Each number is 500 + 25 x the weight over its row's rms, rounded and kept within 0 to 999. Layers, rows and columns count from 0. Numbers have three digits each. The size before them is the row's rms in percent of the matrix's.

# o: layer 9 attention output (transposed), 256x256, rms 0.0437, rows 104-139, columns 64-127
# v: layer 9 attention value, 256x256, rms 0.0352, rows 105-140, columns 64-127
# q: layer 9 attention query, 256x256, rms 0.0354, rows 128-191, columns 64-127
# k: layer 9 attention key, 256x256, rms 0.0353, rows 128-191, columns 64-127
o104 094:516452518494480486471512511522478546521508539489486510459517466539548482458520553498514512483461553518507507487469515488535467486477501514482536509467513477502496532484497530496489461455528469
v105 100:505489519498530525467447474519534508511458493491500463544457470514521487530504526511502520499473478523554494533503508515540487482475498459504492468485494480453459503498477443508492480449448474
o105 105:465446544496537517484518498530523499497478516533503480474481476491501509471522491533535528502529449498530499485500478487509483537515472475467540516515444522466504526522530502474478486478505489
v106 095:490467528536513494489488519487460483451486525497503565465541497522476486470508486489491550511521508453467502459516498502516518484529517526499468508482486480503516481538496489459486516481498491
o106 098:525506493512501508495431490484477483527450500556492477527460521519525529514512454450494523532550552494502490503513482504518485495553520521515551517502526476486500491470500500533506523454492463
v107 101:532492489477540492507489514464522493508504505506522463453509561527491523525476493475509489499470497524480541537490495481524522526509492479528512496506491498483543504532506494472489484512511516
o107 104:492443509478510528491515489525484474498494494527549502453537507555507469498501501510519529501515477523493452483562455494527506498475527487509504493533540509465505527536506476500501506466476518
v108 101:494470503507499550531473463492555497539505499500528512509503527526501492522538516502485474494497488476516527514501519458546499487529510511536473511470544521517461530462518505478524489494467495
o108 107:512497570466501498477509470510485478474492522524523505479469482500525471466472494514546503511444533530510477493494564464496532490526495512488520520467453539564505510539490505497506494491555525
v109 095:488507456497486498492477555546524516494542505457528529513491509477447506477500501484499514515489478491508505482536559480511446506513465470498555500480535490515487502482505511494521504487513464
o109 098:472509460478515526489490444523487520477445469543483483496522493501459528478498512505484490481515512474526520498487468500518481464499470536495474475461523535503463484486514513521520463510490517
v110 107:499532530528550513492500493484497490468505520497488523484502447478538504496507476487453503501500511483485489489509508514514496521509530481473505523518510499536533498523488512536474545504498509
o110 106:456489454491516484533517522512523544510498467478482515540473512477534481489444461484528519537546514472454527513479462501465509482512478489522528446517557531489521466504488501533507477481492537
v111 099:507509476476528492487444495521472528478502515508500500528524510509504529527527528540493498501495499499502502484528496502488511521554482528535498530563524543501552511497507498489492500511517445
o111 101:510527497529490451533496472520473491489507470477502498482524518498517481521490482539483487527488520537490500500515475559490487511466512489533517522515514527514489510443465497560521488477529496
v112 103:499503514485523511484488514461483493499485456494454565522530536457494499487502462469505468489553528522486485519502529510514474481520457534496497503499490502522473486497522480457490522457519489
o112 102:521502480508445505539509473516470492507500504519537493432479477439479528489472466495469480486489525498527453504541513522497511466503470531501500515494534471552536485461468516543494496498501493
v113 107:510537453512514504501468544463499490462481534453486537521494491449509488537488544494520483527534575440489490483546507501516526519486511498509489512504471499505517496516478479471487524475508505
o113 104:521476499540529464514504550502513505525482456499445499448486489484509509514488478463490475538536481469474533506518506555481496515496514493531496494466502494461546513474477482503474519524511493
v114 098:512499528510540518493531553516494469486491509470499476536502455515464494456520454528450494526478495487511498521518479458515516541478506481491455542530496506484525478536540501514488470491550569
o114 102:472500503485514480496464519511532496500500460527526516473506545509480492491430534518506538556529482514510492474495515512523501530496509488534531483513484545496508496512474491484461486451518497
v115 100:556485501476437547502518487529533466508481513513503475509510504488464519519510533506498465458510459448478461494482508467509516492505462473481536500514470472497489499486503505471518458492456466
o115 098:563448483525475541505483511507529524516531496513496485530529497523499526482509499516512486444491450499476495463496492446469522543490495484505471537501475512517513481509502472525516464462499495
v116 096:518484505500535513522501467504476529523524518566479530498522483496496534547491493500496511480513532495531481499520493495509479470517540520492550521489499480505530526547448481473497536494476460
o116 101:518525501482491508518475507504505504523512435516502486439483509541496492554492540539516482541528496499488502474555500491515515518573535471484532465444482501526491457540523497509511520513522492
v117 102:505537544481528513537497532493496463505508524479477474525505486502532507524511508433519505514510431464535482486479523492450502485483513497507487506484477485480483506525522493514505509508479543
o117 104:435516495533511533491504469471555510509530481488504485526515499463503492496520536485467488494474487483490456467481526520539490459511480535464502527481519482509524468477504486523479524522509510
v118 107:468499497503480497504501521474502504484473531502489479498493512554492472514555503516562483511462556485510507489493484522492507491530468496497500496511485544450535477489502445479493498437468492
o118 105:471477487440475559473531488515482490508523513526537510533485522544526491463491465515495526515536461479496493458509502495485487488478501512485531506480442506530506463505543466507509510524425500
v119 093:484501469533494549461478508487507497508465489495520502527493512489477488511535520508525523494482487498522550509544546443532507522483457519532494528523504427455475507523511492522490453493516517
o119 102:500486488516562490496515476512519489510511484502492484501464472513516527509489478549518516511509481501512484470462482509544528552549505504519508488478505530511500502525497490497535535508497511
v120 105:569504474492506505495466489538498539524471474476482472492492489555485524499534449488494549514457503502510507485500530479473509498500468536478490538498506520505499533509475507524473483488514505
o120 106:476510504471520505434522478494506524458517480473475478519533478540503467516462435505520495482516476509481519496487442500537511482520499514487505491504460563470482496495555492501472537479488525
v121 095:514493484471520498563516576515499536526494442487505474500502482515518535557500506519492494475487498533472452465518475506482502520508508514474495528505507527471500504525492540561514491512451494
o121 100:521497460452509499511510513491493494468534492497509515541488540517510556467467489521479557486504463482443538484478486526532517508491545489491484517454508501477471512532497489490521452515458451
v122 107:482511471451490496546511507520514469471509524465458512486487490522467516529547545508528498467477491494483504505490485490515520487505507454446508496499487500511506446521540514501455492543469506
o122 105:490509499463505494476450456509488517517514500520483540492498486510492468464500476439440482489561475513506500475489519540489469513486503491513502489482504494505490531487537493509456495518502534
v123 088:520481527499499515491507458502508481463530464418448520473454522482449498502511525502493465511506485489490544490461557498511519466466562489504497448440484494534520515491504544451490503529500493
o123 093:488486468509498528528510531482502497487497499466426508444512482488509476543505482490505461477515533482497520450480452505482500503525487511466439552497479517497494478488514495477495510529513504
v124 093:489471506533527522498507460488490506504498456478466441518518492465493510474482517556492542512517492505486528512503499510480494518464479478498515498481504491517454508495522518535513514454491505
o124 093:508535506476511523484516462519440547535505487511447491494499493511449532460482522482526511551477479491530484470531509498510484541499490550490474487516500529505503451552523516461475484501489526
v125 094:509462465498552485489492538489498538483493473475531534524495497480485501472482512497510506482476498507519529494516497503499509515518500498482509543527459526511517448503543468518475531488483476
o125 098:496521509504474479517492518460491502537512495488510515483467513546484491475489446503503540483538425483422485496511496485519500498510512527494503509484484447496522497508471522498491497540492518
v126 097:474515485529507532532516498520462498494541495555532543506469513486537495493466476470490497492511542486497529530552479518513442515498476521488502557478502441495500539494490487462514487510437505
o126 098:513501505532489473514489490467491455473473512517495522467500456500491480478521504493543452496554508508502516516483510482492490507498483491469508514489532454447527488519501467491531496539495467
v127 101:514524481484494515495492546465496490486514533506477495469471475538519505447503493501509458506538547492451508456482507532524492519493498496523477511513481490551511507516496520505539510510487489
o127 108:479505471503482523515518499470523506527500554472505519508471547489501503480486506561516506465515515473450493490492497499490498500585527469526483511502457532479495507523476485526515517501485538
q128 071:497521491478491495530487499493542472524493507501474488496507544487483510468501500493500497507569515560497501498453542442494496536519502478511495491480510535468489569487493508519503485492427542
k128 065:499540479527529497498478523542533499491526470499510469469509492487502507543508528500490522509463487481534538534517485462468478483557506483521468471504505449497506486563485474528505504529531483
q129 071:479477446510445527452476495471499494516498485496522493478497491504497513516499498507501494475467545486491511490470520475502503483507535496492484487551505499486478513525537485463522465505474480
k129 065:500482540541490462539560500542489486476480499509487478515460465506513480504480499494511499537542516489522557512532530516461499451499462486461493486506449457473513494506495502518486449470519548
q130 068:493509463493521476534503483505489515466534486517499517508496468483480478482534534470452498548546505496489506471539514515483511504443488523459541519443498486463486540503522503502457511484501506
k130 069:485481547523504494466479481498528502499457488510553501512503521525460502505487494525522532469502474493523522501474496508544474541542482521511510540495490521516501494493435478515491493492459552
q131 070:484498488529485514502528501527528485456464483532475535534503506455522499520513514503532487522473511487470508533530566452489511516517479503525521469513501507513521512516489542472496530489519472
k131 072:522483505485500483546507492525502529526480507519463485494500499510540540505470532501467487484463459526496454526485515540475495496445541496521528503520480507506513451484496485517520475471530539
q132 070:503471454499496473485480501539482514478548470506519503505500528502530522525485485502542494491498477492529486505502499497504501472528503488527476489532492488478467528521507518525515508525495473
k132 068:459503479513471458495474483515481521520458552523502490494503467531489495504508515561499516550497486479508482519486492495493485472493447490504497494492465497510556455516523534471453440481500497
q133 071:513481508519520478502506496516488505522517534497510503529494490541535473520481482498451485530457478490509478495523486483568479489522481511526535485508508490498505509530507506507546459470546505
k133 069:477532470503470514453507503472481461498520479498499487457522520502531513480475494513523505508492488508495497508460497523489530544498538479532507496517489491489477544477481550482452516474503458
q134 071:478512492503511498478487562450438494468501518511515495483514467525455492443507488530458520451496498475546498499517480467476471497512500504466493472525513441503553497532492493473518525507457509
k134 068:519533489482530494540506493512517521503495461510485468522478489437489480482518483511514478478518493509486504510536486543490463493531485455475499498477529513483521496519532487502491490468514475
q135 076:506538512520488477540489494472474487555526455511507525453511510512498494481520468481510494512466501536479536494486508510499511479454541483508509469507455529506495474511521499522475507483504527
k135 064:478511526459510501474512517511503533528519514468515457537485459490457509540438512508503526493521514532501440504526515538506494475490475536449476512513465448487510488482506493491479495522442511
q136 076:497551471495534508521499491514492528522473509528521551500513502488491507537502445516488512511501510515513491454505524539520492461488493493495482475482543518498510496485489497535485489515520531
k136 074:518459508500460494509547500450527497522482477495532482535536524550502490455526504501508478491559517484494492530509486497534475541459519467497522512490451483497468513498505495508485545505481503
q137 073:510537500493519501499482489522501521522565495490488467501486499533545504498497488483490502501470508517488505497485513537498515500434488530480484479517504513492518530498503513534486503549524489
k137 072:509481556488462513440520467441475523493540542455463472507512535534523494478495491482503468524480506531516492525490481491501487508521513469512466486456513520510528472507497500465477518512495497
q138 083:475528460513522511472544521436470529495486537496532488475523501494477481522511468516529471510443477549448503472509507478530452506467503478512467533486474501512485512497544487494482482458456493
k138 073:515451478480485487498485484521534534532515511527467505483509491451497496468477488499449592501519493496495524524549513478469491467535488487508505473497530459513515526481459505490473543540491511
q139 074:510554479511539465524504495476477524507533505467496482481462487552491497467472512510510469510475493514510492508512519506569472470457493495498490536451521531424482465489472453526482508496500501
k139 077:481503495519505489486513494523509480524499453500497484516503467470462522491470499489523524467546523505439521483485462539484545489538502482458478492535483440512495511554487503474497477490513498
q140 075:462501459475518539501475479486509500493472523495487488525515482504524500474509485515528560484491496486527498540482526466493502468500527452488499486511468549470510443497549524552476505499480533
k140 073:506518504468475516509511511521500485493489500548539461470495484496491532474469494519520432490503496518490517464514472482482518481483515522473460519480507501557462467507506480468530493473482505
q141 084:510490485508493524523498492484493503507464487500487589492456463488504502511535492488505462508459511481527467522497508447519480497543487435524502493482507442529526524506483504505484518467472503
k141 079:520500487505503529445496451502501486492489524464482495479495522519494526460543486470478514494510507497477513537509468545503534485527515507485529495512516510453462462527491507486510468466531507
q142 078:516517478532581501520488476501551488508523507520522433467472535464505506468506463529478491505527478519500515511476494505536507511477519473484468507484486525477533497471539558514501474465504521
k142 078:498495458534505494495468509499488493518504495525513484505558525532478462480505542508495501506475536490518455540486465471506501537458556474508506464518475503507503480475513471501510489516527505
q143 075:502534468496476539485506491474491483501466523489489435461513494478517523499524545521523461529498478466444507518523485477488481504512472490523484534507514483507471522506521506452556497490486483
k143 078:497481517502525541507480507540491528443505523497533545516453483472539491511483524502484489474501473508529505477513538483508523462498503516527440520475494541468498525478515522520513523514513510
q144 086:465501491485472501484538506491521484537515542522470548504498500491473484453457436452484480524498456468515443473478497526519449516532504542495465498492562515485524470513470521503502492500466501
k144 088:512525498484485498528498533478516461501560478519521489495522551503509497541543493482484457502518531475528509475505465492519527501509473464468528508500496459520470473490504477524509487497504483
q145 077:524520482489523509485499458498510515487474507457495457499489522516510530442504519470473493527504478522501517460509471505508523516480496525473501474500480524484500492484469476465472485546459498
k145 081:496475466517449543516555529536503511510520499490494487528524507461507505492486495545532509532510558492528466475503542475526494524479509493517488485482481481512517492465534481532484532490500449
q146 086:541493528522497549464499522509535550498494462552525451482496526476489496490469518507531516467513509500510549502520481500508491463480510470524478487509469543487489510502503480509455529486457495
k146 087:463501484507459499455515487497536501491529465500490520489518491519488498492477506506453535522439483505472483514472531475517457539491494538461485481564538483505495486494467485516523521511520545
q147 081:584515480505520479524495475441479503507544484507477468507497521523542494469473495483496514506515451515505487455484530525514521535455531519502529522497472506484525457514490514527482468500467523
k147 078:483495525521474488469451530476470522511475431519528536521517520528469520511501485503538514496499532511522485472506480531479577507475525541490491492548517501490493526474476497538490508502537493
q148 086:442545475477460481543453493547488489525533467491522520504498512505475469510430484483503494521538454491493551498520473557457523511469501523488512542429546492471455482508523482558494493530526504
k148 083:517490524509533468529515512466468491461457484457490471528442496479497547527505453507504511483491485511543496472476513484544505500504511532503482497573536505522505481516461502501509486476538460
q149 088:505508535470480518475477511506529511461479494494508476521463467478510505544484518481487485493512513480483532490543447476512466510505498463556517483543472476511515537536520491471503546531429456
k149 089:539499527457495520531522524527524487499484531468516511520502482470487508464484477546518493488511525500513499491524517503429499479531469457484508508501493479514495551486494525498502491498518505
q150 085:468467530440505535454552475534456513466453486486472492495513506502466494551513521526512513498511520475482480494500484456530462494520471496515493515507517492544506522514471496502542529486512524
k150 087:499492522507515519507499512518525517514457495468494474535517499482516498507503524524498507510483517518478483527500501518486484447471539492490500548487500537497485552507468501488540526509463476
q151 092:505493448521514489529574496497498484483488458526486503461486481520480463531502488473520493498514552515528452503530442561496488506525502538518475444517509507508504467526527498523497465526573511
k151 089:547486505501563472452506485515511500509513514522507435502526544517472494437475508507465536543541523519452509480490510526542511507559524478508504501471529470510502487574503468481490495449526455
q152 090:499505508485515497511485504530556486535502462471473492571451501463470522482515471453501525490494537513508463550453510522522459456469550513513528498534490522503497524533512519476509520503521481
k152 094:492484479497530525477511455488490467475513541515483462520519519496506470486476491517486499479532500477487485522513468470508516506504463524463529475479493471485500500478492525485499520512503494
q153 096:471462511512511487528544485530490458528438547519530497504510473515454500493528477489527520518482529495519436491523471480480466468513478487459451461522490496502502495539482494493500505495522492
k153 092:476461527505494461522505521492497546489542509492508513477556537471530447479525507500520481494483515506515488493480491493470470509493463463523478482469519458482447521500519446494525529512486539
q154 083:518496488589473501522492499533528502545567513504473497548487510520484509482518511537508495505435457543530518511478548518449534459525478525521537486514497528495530524489482503564488462521526524
k154 095:506505480470495501446505450467473463522546518536504518431520503509491504476491542463478470527505489473486530503457476500514516496496491519473491448492457488477516446500470509458471527493508494
q155 098:470524474541507449560457499538481508460545467488488486495498474497495505541479541493510507540490455504548554452499500550443531529469502477515510478492485521510489508460509489526486504522521535
k155 089:476520542489477501484530489486471532516529517524505517518457494523483527462495469527497494479485497505536505510509507501489458518491505521481508547525522489564467479497532507475522535497505449
q156 101:440457557491495487527484562536518520509483496480496474497511535511510488507505517499518538516479473475500528534500486489456473517545516468562461537482501478507538539470494481506497517531450511
k156 089:485513499485530526510523466492565496542476493448527485515461489509483533513490519522492462480517505492549502520535474463461483521519493514490495496502519465517546525482464522498559532504472497
q157 087:561525520519488506478506479511481502435527487491472470468494469508529495537534534499500497501446493524493525485479488514485521516537480481560487511483434508467517483503484522441499489471522498
k157 104:487510527509522496498486549527520527513405447530527488515489519480484486496486472500506548507483469513491510511500528497474480488482450496533472470487529525503540538536500464550490476450540505
q158 101:488509548506487443543507533520462502457458500551481560491480455501498486549500472462482503507550522520524535474520495492499513479476470481465500449503493478496508502517524465539491490498495497
k158 104:497496540477494464510517462472467495518514462477526525449458534468504522508487490515500520498490521476518497470496446507516521497585461534523519496494489503519505490520502480524452529451530526
q159 102:496497478523468490521497526484479496474516554498494501484540470503528489541480484533434506544490487518522506530459541518486525519538491505491516492480523485514536504440457514525519483522514518
k159 103:530559508477478463517483550479472486521509458549515511460530499492480482543549509504509508514532476527483541483495489477514481476518472462485500466491473521503492465506522480497462478525460546
q160 099:510467519473481485539487520507503481546465505479479473509497518513504550456504471452472505520469442504498563469504489529517482457555503526519530488491487458458503558558530441505518520470496524
k160 107:507431497491480531518516526499491489498489508497525502522441516464521507522525478523530491468516477469480501526531487509486508486510495479477543555542475488498541510465498521505490507488452459
q161 110:533529540453481501499527549513527515484468500439520488530502478491480520532461508497474509485497546524444472508495535464525455484478493465514444517502506478498494471514494525505530484498501501
k161 101:516495537494498515503546470499476486468501493482510457542490563499531524495461503471539452444511473505500524523564491515496528514496529479474512524499502494521526499476514515483514533504456485
q162 110:462492528496504487517514496525502510495473493476538455508530508499480498483522551501475502481512511510467497529491506527482480487477488478516513524479516467514512521526562511467510564481473481
k162 101:469508505507486470440451503510480475494483482501524477512479494533511453503491470484484510509505490515497520516510488516451521511477526503478515519530493552498467515477510537442519484474488493
q163 106:519505477534555517524507532467500458484496527527500494484511513478524514486508511453529476458438475527528496471505501523522538484481475518551487480485494455488531497534523450497488519480529536
k163 114:487490497529508457502487471495525486530492518519455478462502500491523480497521484466513515513502442518489515500478531538514522469474462491480495445466506472468497451514521485521501466498526521
q164 111:476501509511531514517525510480513536502551557511495476517487528490538503501491473494470514483504481539496496495556522466490523522503510498492485509483480496491447496497487485473480455496512533
k164 105:497540484502530505493518476494497496498511485530496493503514499502521517474475493464474457525519518535485505533488521492541459563545529487559505515555541529434490522502487494507468498501486534
q165 104:503478514465471502506561508508526484504490475443505490466493489510527531486493492470529471495478463492478482523487564493487499455455500495458498547460484450541504503492516492474495562509493488
k165 110:497484489495497535490571531546511517517510516492454486489487482484500531534513483537500499468490473491511463486483478453467478520529516507481480524493548531493484473506532485481536506525504502
q166 116:499442508523523511484588485498501492510464527546503450488536516512498542518517492505533511488449493513530477509559514504495488505531497478485488520497505513445544505542492497513503486483505485
k166 116:491467478494520463478552454487457473479502509559549487476513489548522517524535489513499458499518491501477466495487494473508542490561479522503458504551545511489546506543501473538515485520521487
q167 115:537549513533484472509442492496532526476503524457503512493497498494498511507473540515472465506451484493511511527447512514502513553432497525494511505484472493563434528485485523501532501463515482
k167 110:496448501529490480540494462468504480480492523475487520480529486504491487523511505508480456503475486482527477519518506494544457548512453510522500497511521484493481469535478512481496491492482486
q168 116:449531537477536471516518447496516467472531504459503491488514524493482445533538504494467532500546531520489496498443488486533534541486553470505507459537514533467464527490519544500470504519529485
k168 113:473485561497530473479507509500489515472502567488501483514527499517509468514486489490489517520493465495481521499515471518549493507528515473517500527538525501446495483481495509522470497464486498
q169 124:520530487492518454496450488507512517489504525479496496447468495491479555489495505440464509488500500535450507502496484550505507490486480508481508495498493496496498479513542505508477543549485489
k169 117:501536515501525464478483499504529503499510502496482489472507446501484522469487518470467535488506525501494520509499479523501499491497502495499504487507524470455500528505554519462462477523528490
q170 113:494485505500475465475495514530535518477526515467497526521550511530497510521453463512459503500546469463529504459505504514525517514504522537492518499492483499530494510478502527449493492490516499
k170 113:485509549483474501478495530510532492490512497517543458489526536471486489517501526484517491467507486495526500474473482511495533511504497508478521537506508475498493503485492518514485534438536518
q171 109:490487506481513475506565460502487498549497490514532487473507501515528492450481431457523487514488549451520495533527504479474475475521522511499487507495512478487540458471496486478537450497485543
k171 108:489492496459530488514561537524503464538504517496503485483477481541454446506503473513515474503514523479503529537478496521501460530469554464509501512501497485494505466492508514497540486560502500
q172 118:510498510515510533530473450508510454419517474487509541485501497498425467468541487526486537515546487507495490480489489524493504535525512476496479506511497449497457567479477486472454506487532511
k172 113:426490538515527489513505462457487523479514511523588492473486479493518466503473446492507495468519523497542513482525517481511483482519499461493485484569525479509508505496518527491455478509485461
q173 112:516522449470488510497509519531518479503473426454465482481523488502468467517507496542487509490515535468480466560437505494497510509473511481469476526464527498499487498544473518499517494483513488
k173 111:459548452508478493502539480487563471522522472506526513480542533470487475543509521535495495498521512480492467530509478516503496504459483448488486525509512530493470474514482489511459468511535505
q174 120:513476512491498441514450530515437494525480481536468487482495499486478466520453498494530508532524512489498515469507483498504501501485473527519494444514485509454511463504542471470494507483495475
k174 121:502504492521502484533516504532480529520455480506461524450509502519524532511444473504502490504503483528456489485525484502506493469510465509518474472488453512478527498481497453491513496491489476
q175 113:515533448516450506474537478528560505486491507433481528506519527476482451470507487518484514529513553500492502511525474491510517486497454479451492497510519482500506516480491537524506470503480496
k175 115:491514505534464520529472522452511520498520533460498468489480505478490438483467503500458520518515495529472508516495467481499518508484514478487501473508519509488528489473509526470459474481440481
q176 130:501552496467510497504509527564526548506485443447517484497519498493486497516491500502543515493457509506500533469471490536472488461460495519522519538483504495490496502505483485513505517505525484
k176 131:544513514484529478479539492527502513566481524448511523526531495475530484477462485479493525489495519529507462448482524517491484501440484496518507482468508475484512521496522516520526506464507487
q177 122:516546491466489507563451539490543491492506466464488516491483499494539530474450473488490505507476452498517508501472520474530508512484503536514484482499454520502478502465510555539491481523493557
k177 124:471550515507516514507489523515513553530484550448494506525493484450513486517508489503459463498490499457506542501464564523529516497473495512488505473509454502512482513482491493482495514550487548
q178 111:493526545477512473474526474498505499502529506453473504533539489491476511484484475508483529531524485469482522485542501492507495499512545473500485492469479521526470520476562532504510546486484532
k178 111:459483508502536478522441477517520512490535518498489465460472546532481542490456488514513480507488485467483481522475480483484497472506482456533528500513480491506475507496512539497453546473479508
q179 116:488520488531483516486443530487530473531490483513472498463468511490490492516488530510472464485460484504500534482506504513479534493481524484540488490486529538492534476502535502493452478478519509
k179 113:471483485504506475469476456470523525542484476516489532493508513477520515496510547461490514491495498534464501491510503517532480545501553521495501479501503532497505510461557466489438496488527490
q180 128:513498495496495499453506448478478488517505517483440530427480554502514499489487495490459510488500475478479480476482461526515454471506474557468465556443494504494526490493503528481527521478499525
k180 119:488474479491480495478498458513484469524463539522492523420488496498526486468498541473514473485507507445534505468492483496484500464494488537514507518467474479475514495475519496488484500479499467
q181 109:521478505501484505500501462476523479530493474446512536508478485528506476501507498508502515469501445510526466531471511528459503496506514502505526493510512486539516447492499531511470497479537504
k181 112:489503458492489552488513514476503525491543469468492515510502502515552501536517485485493530472469481470525505490551503476491482534502541513493520517462473462526500497478542514489490491510469509
q182 125:520484467476512524509551473531519465474549486495488478510516466495488515487492532494475479514471526524494484533499519464498503528499472482493485497546539475499524489514502483520519495519559520
k182 120:487485428450562525531558466511518487508542502483489500530500523483513517503516501508487493547507493514512490498513498495498498564454502512501529504512487520485467495479484506483480488504544509
q183 110:493505485477466494492498513498498496494452550473455511528491470479480491509491529514492511449495475456493531480485535492530531519501520507552532504535515514483490518517494510497528492494473471
k183 105:489512485516445486544536468493509505492494459478458490476537489459491514543556527514531519457534507496468471483464539523547525490486511545487456491534515518460476487519476523515496473501501514
q184 128:450478482502526524507491495479523543506440504542480449497480448493493491518565497515489483454490532535514505488542498519529536464491482493499447486494536470520524539539554511501463521509486483
k184 123:473556514483490507485477451511470533518448516480487498500490457493500487515500525503499496486478464500501463503518491536528469500489460455496495537499543488534500517497524499510513520460515495
q185 122:496472438508461463484470515507525512495517477489500501492508504439451508491521474489488496468465516509512503535499548507483541555515558518478508511529504493499498536447466487518490486505518522
k185 120:528499474550458513501523485492490505514507473499501525466529513512491539484477500508502487496524478491519478554525481502500491547506526493523497482498502488502516518471506516491547531471521501
q186 115:524513516485495442495455542487499523527502480489522502464490494521511502502481520491465483466485520493513503478529519500458506539490520466504499502572513491512489458502474470512533513481512522
k186 109:487474466522511447505476529480519526504461511540489531487513481465509499545470528477471491485515497516499487524491512470473483502455517511505488519492505478511510505470479499467506531476464491
q187 115:500492520478496487510456492464472501513467490524473530507513538527524538481512508534477496529528495464483558520524464495480520531466465496526463513494487473514522536469463477528459537519535469
k187 115:460525529485511492492488464513499527464479472478518493512509501510495502508534499490492508476509515499505571522514499501486495482483480455505485454457495502504481510474471467500461520475496519
q188 117:476498471502494532512467540492533519527496535484543559485492505521503490495505496526487494532467466531553504469526479494511506500501557518515476524490473475494528538508488505500546545541459520
k188 115:492503468550512567529486519487488505540530518497491516482488528533515496511530518513508486486521454529522516475509482485522491481499547494501481485461503447502477504486532481474526531555533495
q189 121:485486531486519521514503506495501458515502498524511541478493487519490487506531537471512467501528495488530493487524520476507461474503474466482561478448458494530494479512478492492507481494513424
k189 118:534494511512487512562475511514485456492504483484528528472492470477526472491531490487496487526493475515495475506470513496474492480488517501527485482526488486507480493558470466471490477484491494
q190 115:508525524467488500517452458551479459538466529497544484465496507490488506507484493492486535511491505459527520508570469464474494528527540472511494481487491480467524515509524494487497484461437483
k190 115:505479555531463465524507472520497481488478484530510539495521506485485493500530538542482496529498481491526520492526446484483488482487507511507460518489535463453531463543516545493492452517477515
q191 112:461526523534514475512486523504488490518510466527503484481521472526513489534502497549536487484511491486506503499507491499488502491443509534545478506473526478458485544461501550467533485471524451
k191 116:506494489490440490492475522516521494510491471484494506477521497504457464521494477502500529511480492544493542490492471499489477529481496524506464562484542507480505553482528458511526502476495509
v128 091:438550466543506520495454491523502508520530481503525519541567484496511523526516471523488513497529549505535509462502507503497519495509561505528547502507520495472538451525520505490484513524504506
o128 097:469520533485531523534469531513544515518488489491514473494506486478528519447506475514507498471486479502507488499549539490503512502508474488462468498517506491489524487512479516484528537481529505
v129 092:489518507499502462481452497475502520529490506507551497542462475487461513495530522522490476510498476462497517499510467518483520479503489514468548467495520515532487466513563548516512533488523508
o129 095:533504494501473490506498512514478510499538510549507516504516469470486521486522515483467471515497516509505481506495509497519550540501497499526502497514543476500484540498454471448501519517514487
v130 105:500531512502484488489513529481468510515523523483511481488504474451482495537460540490511540548493499493484473468572510468478460467521490524470484494510471531511515552506458446495486525464480495
o130 106:512497467491488477494543461542513494505524518488524486499474528518519455504518476538510489509465490499537487501490468516503505475489459484448485486500473461513529494498527515497516511558488463
v131 098:467505470505501527490503469514468491462459466474511518527508488473468484508516480460533525493506491551529491514486521496502512517539506543503483538527537530492461494465490479485479535523484519
o131 098:506531463476496479505539504472497471499533465527522470442547519527527476485487489546467538437532528452515488509495496503519500466475518462536509481488476525475434467469503511546530562469528511
v132 085:547516471473495503492509468462465519548496511525514493529507473499478496470516505507511500545527481497474522544489485483505546480485562438472512479531458455534508493509535479514490493479533506
o132 093:479470500523491467481477488525510513475507492531494471483486543498519538531482474481488476516519501470537471497504485515453512508478470484498503531488562534450447537478467501465498491514547491
v133 109:482508517476501485470460481462475521484494491493508472495463545521485504491522479461496521491456444464533516475481498491502509536563455494481542473514499502514553495464503482530513511527511483
o133 111:515478474518512459526486509499481472498514488507518515463519507506492511518481531485498505535529476460517509515462551529508468511505526492502511512469532469519505450481472475504497492503505522
v134 097:542498496508520462547486506510485495510485508486483516519516536514545496455529534532475527507530509501508498524492494539520539503527478518525528541537526493553493514524470526497522464480490505
o134 094:475451492514495511472529472501514497483484447551522457492514485550515481521491506471535487539535464490486503489546513499498492476494522539469513510506553509477478481503516485494531491492497463
v135 096:530490513466473517497508518517447510442540471510479468486492501529492513508525524510510478471467467493487523461483532504467491485537451520521490490584513495523489487483472554488505508509537535
o135 108:509449505476492496496511510521483485564530508570520498503498511507526524492503501517543503550528492482474452500529511538522496497536492496521518489457451501447556528519511486539502498515484464
v136 099:528509516461482467501507489545467493480522457483499481485531518513525518461509457505463517476524499515516503486505514497489498526468485491523497506496531475498525476500463515494452539525502470
o136 099:493499523466535520489508525521519466516467516542522504514494503531479509493492496509527530536473515501500510493520522477519507477468530543495476439512493511448504515503498493490536507477484445
v137 098:497455486507499489490511540483458493490559480501480485511485490510469494492511492523496501544514522459473564493519475458481513506507517496556490502512525538477461520494539530505494528557499542
o137 098:502472486465522521495534455510479480465498528553525499491485500466476494465508506478539512435505514476528484505483467510469499483511456500473532477494512478503499520535538467457503501438495482
v138 088:490482520449511520471493512461494512533456478484498518484455535513522553528532485488485518500480491444479492512460524597516515486482525509533492472534507506501488489503526470458505544538487464
o138 096:494498513508477492507505508511509496464482541463484463497503473459437477504478513470567507520501495516480507515454524491510485531537450534480517489525531485501528533499521502541458451483489518
v139 086:484480486494473541480478513531494491489473520492532490493511474534509532510517488505496456515492531498504533553490508484490505519535525523536542469496471522474482501485497517509517526494524512
o139 093:506484491520504521568511504467464501487483531516488534486521486542507510463491492520517502505485519517500496515515535494519533504510509500479486482493507516533506480502468482473511507487498471
v140 086:520528495497496509512548485472457508528489489454437471493524511503491511484485524519494543477497498452503494531488521523483450479465492523491481515532481515501505510552448483551455498479512470